Part of a small language model's weights: 8 layers.
Each number is 500 + 25 x the weight over its row's rms, rounded and kept within 0 to 999. Layers, rows and columns count from 0. Numbers have three digits each. The size before them is the row's rms in percent of the matrix's.

# up: layer 4 MLP up, 256x64, rms 0.296, rows 52-88, columns 0-31
# down: layer 4 MLP down (transposed), 256x64, rms 0.149, rows 52-87, columns 0-31
up52 111:481488495537529501510514518469490544511552509498504488485492531515459499552551467483528535435508
down52 113:512502502496515492480538469477451497511542523510494522514489496509493470517533490497527520491526
up53 102:501525517475519503476497464464494479477531497506509559530508529480543537466537503485459484513484
down53 103:487541474539517524503466474517475486455466506485519501545500468469472537505488438475467520502481
up54 102:466506509458519521524531506507503483503533499462472512459505523533475472456511513478520483512433
down54 103:522532474502509496467481511496477493525459466466534505527479482485472451517504545489540497515530
up55 119:532542517501514491419464504490462494464522543495532510503506467527490534500518493522450513556506
down55 114:520440537465536486517487521491477497488484510522475484485478481510510486502533486518508515510456
up56 103:494512505496450472467515492509509475504444495432478524490525500530448521504512475476509496493495
down56 102:529509478503483510457484556486503484505488462534560491544532520464520498490487534498467500459473
up57 095:492510449501456510460519473481470515504495490497528486506507498488502480505508509457460527509517
down57 094:526509506443493498504550517509500516519512500524505525502485493502511473524515448475544524511525
up58 105:473493536477504530410500499527486516508504494505487464513482524496495503520465538447505551486504
down58 100:508514520520532478499524498508505488456484498506487536487523519450487473469487485542533507493486
up59 105:493525518500450535529495462477520493494519519503493543465511487457496519512497501511475533509518
down59 105:463511513510497491528534533512477467472517503516528447497498519519516475457491528524516499483470
up60 111:475511505481464545502511496509491469496507515470478494520484500528450492483514519487499511524548
down60 126:492515526455522482529468523527513517530523521492481459465513480469511504511511517500488489480487
up61 103:527479499526518503534506507461545495458480477460486490486495486501465497472511522509518579495499
down61 101:512517515500530498465501488522505548516497513505475546499538505508507504469495492463493535501554
up62 104:468485489469479483469478483518538503487468504527468509514529487560500460498503491460477488514518
down62 099:498484463498487538532525486479505500503504519523481505508484478477489528448510517486534501544475
up63 100:466482527462522509517527467501475479469482561497485518497519480499488491495489482555511511479493
down63 108:520490542476457461540482482531516502452467471487511483534511521528484499467508495503503502544543
up64 095:502490523479482492463502517450479565470504549519514458489489495488539540486522501462466526480513
down64 102:512495499499486529509577502475558512475547469514478484512505500468480485515461526440485520510534
up65 110:520534526504488515517488512475476505513508523472505515484488495475497534497503465479501530449479
down65 101:469460477494518467496480490504462503525527462491536525528526488541530503511538495488471511518517
up66 107:463551469499507505522531484497497538473515495463463471497469447475538544492529455475509500491505
down66 113:532511475489530488523524486521499514525464481529512532506517528499482523487473475498465482549517
up67 080:496453516517486498507514444491534444518532456515497507501520445490491480510533497520474483465524
down67 082:485456541492528495521512545494486515541471498525472507480491520483490502486477517502493541518505
up68 106:497496515490501513504490499492459471461514517515485520444479554538504496544524499529494525499501
down68 115:517523447505496494517472501503538527472494504547458467448508489483511501520454506548473484515487
up69 098:506519495445529528528486464487465510496474522520490534520493513536518486443505524528484462482506
down69 100:527542484486543489500455528522511483457483514486506511488495462544471483522528545497517496516510
up70 102:503515490492501495539474534501474485524496502502479491459507474500507547552523462484534494483503
down70 120:493460497478468465471489465508520494472483520518490544514515478509509505468494487542480543496507
up71 095:542503458514506498467458512462485481480521500494511470481499516518488452467580515527485485462460
down71 095:471473524512491515517507517534511542506494488511477544497523499486485521506450514484525511471549
up72 091:492469462471524496486468540493496465482510483513474504493513503498476547501499460498448533466480
down72 095:492527481477482527503441514514481533503508486481507468505478517470498462494509503498536486510483
up73 104:479521516536485472535555497476469493490509478504477493546522444539522506503458481481489528457483
down73 100:482492524492487522517515501480512511523555484464450493504491497487552512525507476546526512516496
up74 098:476466502503509481556502513512531509499480517516535503476488497493515525515550453518452479518522
down74 098:508481528515488499477501467456481514515496463544434532497526471538497480479487508501497467485531
up75 107:517524442517546478468488507474492482489530554512509510513500494496477478518483491488479526479447
down75 103:456485501485493517501481468517489479566479490533495481486496495496494533535484473490519521468480
up76 094:460494530447537515471478507480492454478520513489506553469492518516512468467498538481523495476508
down76 089:504523482508483472516532492524450557484469497503486456493503487486515519561467460479490520519493
up77 101:484520556477501492495462491482494484480482504523461478434500535541514487505461508561491490536487
down77 107:547497445484497482513522485501491492498475464484491512533496549535525496518519455505479494494522
up78 116:547508467499486485504498499513542506526482480480533501533469467511483536523471551501514497492467
down78 098:511495503522521451515523482510486474460473485503476496475499525534519500535509448485487516520523
up79 103:505536523551514496453445476506502487483526531488491472514441506490510485507511519459479484518546
down79 103:474518499458487517499521511476475541556482498540487502497555507491484498510469481541472508497484
up80 090:491459510476506522471517461534480527540495537512501486493480511487464530512477474447527559496498
down80 099:517507503520510498487533438524505507454491553511484513445514482487518462517500455536503475532466
up81 100:462475504482507544461499518512497548500542477479480508501481522525523502481436449522474496469493
down81 100:506501547517457475505460521539496469504468494507541460482525492523508504515490513496525534514510
up82 090:496469528490476516514519523478467540466489520541494507466508506485541507478475502497520514521494
down82 093:508501494506491425476482483522496500502529507478477481531536529497480481471506536557519504499435
up83 099:516518462512507509497543481469443518481494485527517507533512519525494474468539473530493496528505
down83 109:506494478532506491472514528502509493503486527503510503497482483469537505467517517472529511502514
up84 097:496474565535513496476539460482482532490505524500491486510494546508492458529477546515478456460465
down84 097:500495478505527484538510484498520468516487506500483506493496515496485492487505509508537477531498
up85 105:536486528509475460490499453543514484475497555513490473502524474504488526528496507503513511469483
down85 108:543475509503483497520511517515521514529533468459509510521451505532480505529501474504489491522506
up86 083:480496501509513487511475517493523510469513490491455482505527487480523501512500484487540483476506
down86 081:479520497488539557494478495551488504517540494518482523490482469510492468529461509503468485501506
up87 089:500550464494498490497492580502445513488512505512478481487473473495527520509526515486510458502546
down87 096:495438479471492440520553531530517525491479445521525483510517502495502494495502473533487501505512
up88 108:488509558499491498493447492500443497465485475495505528463519523462468503510501512499509488506464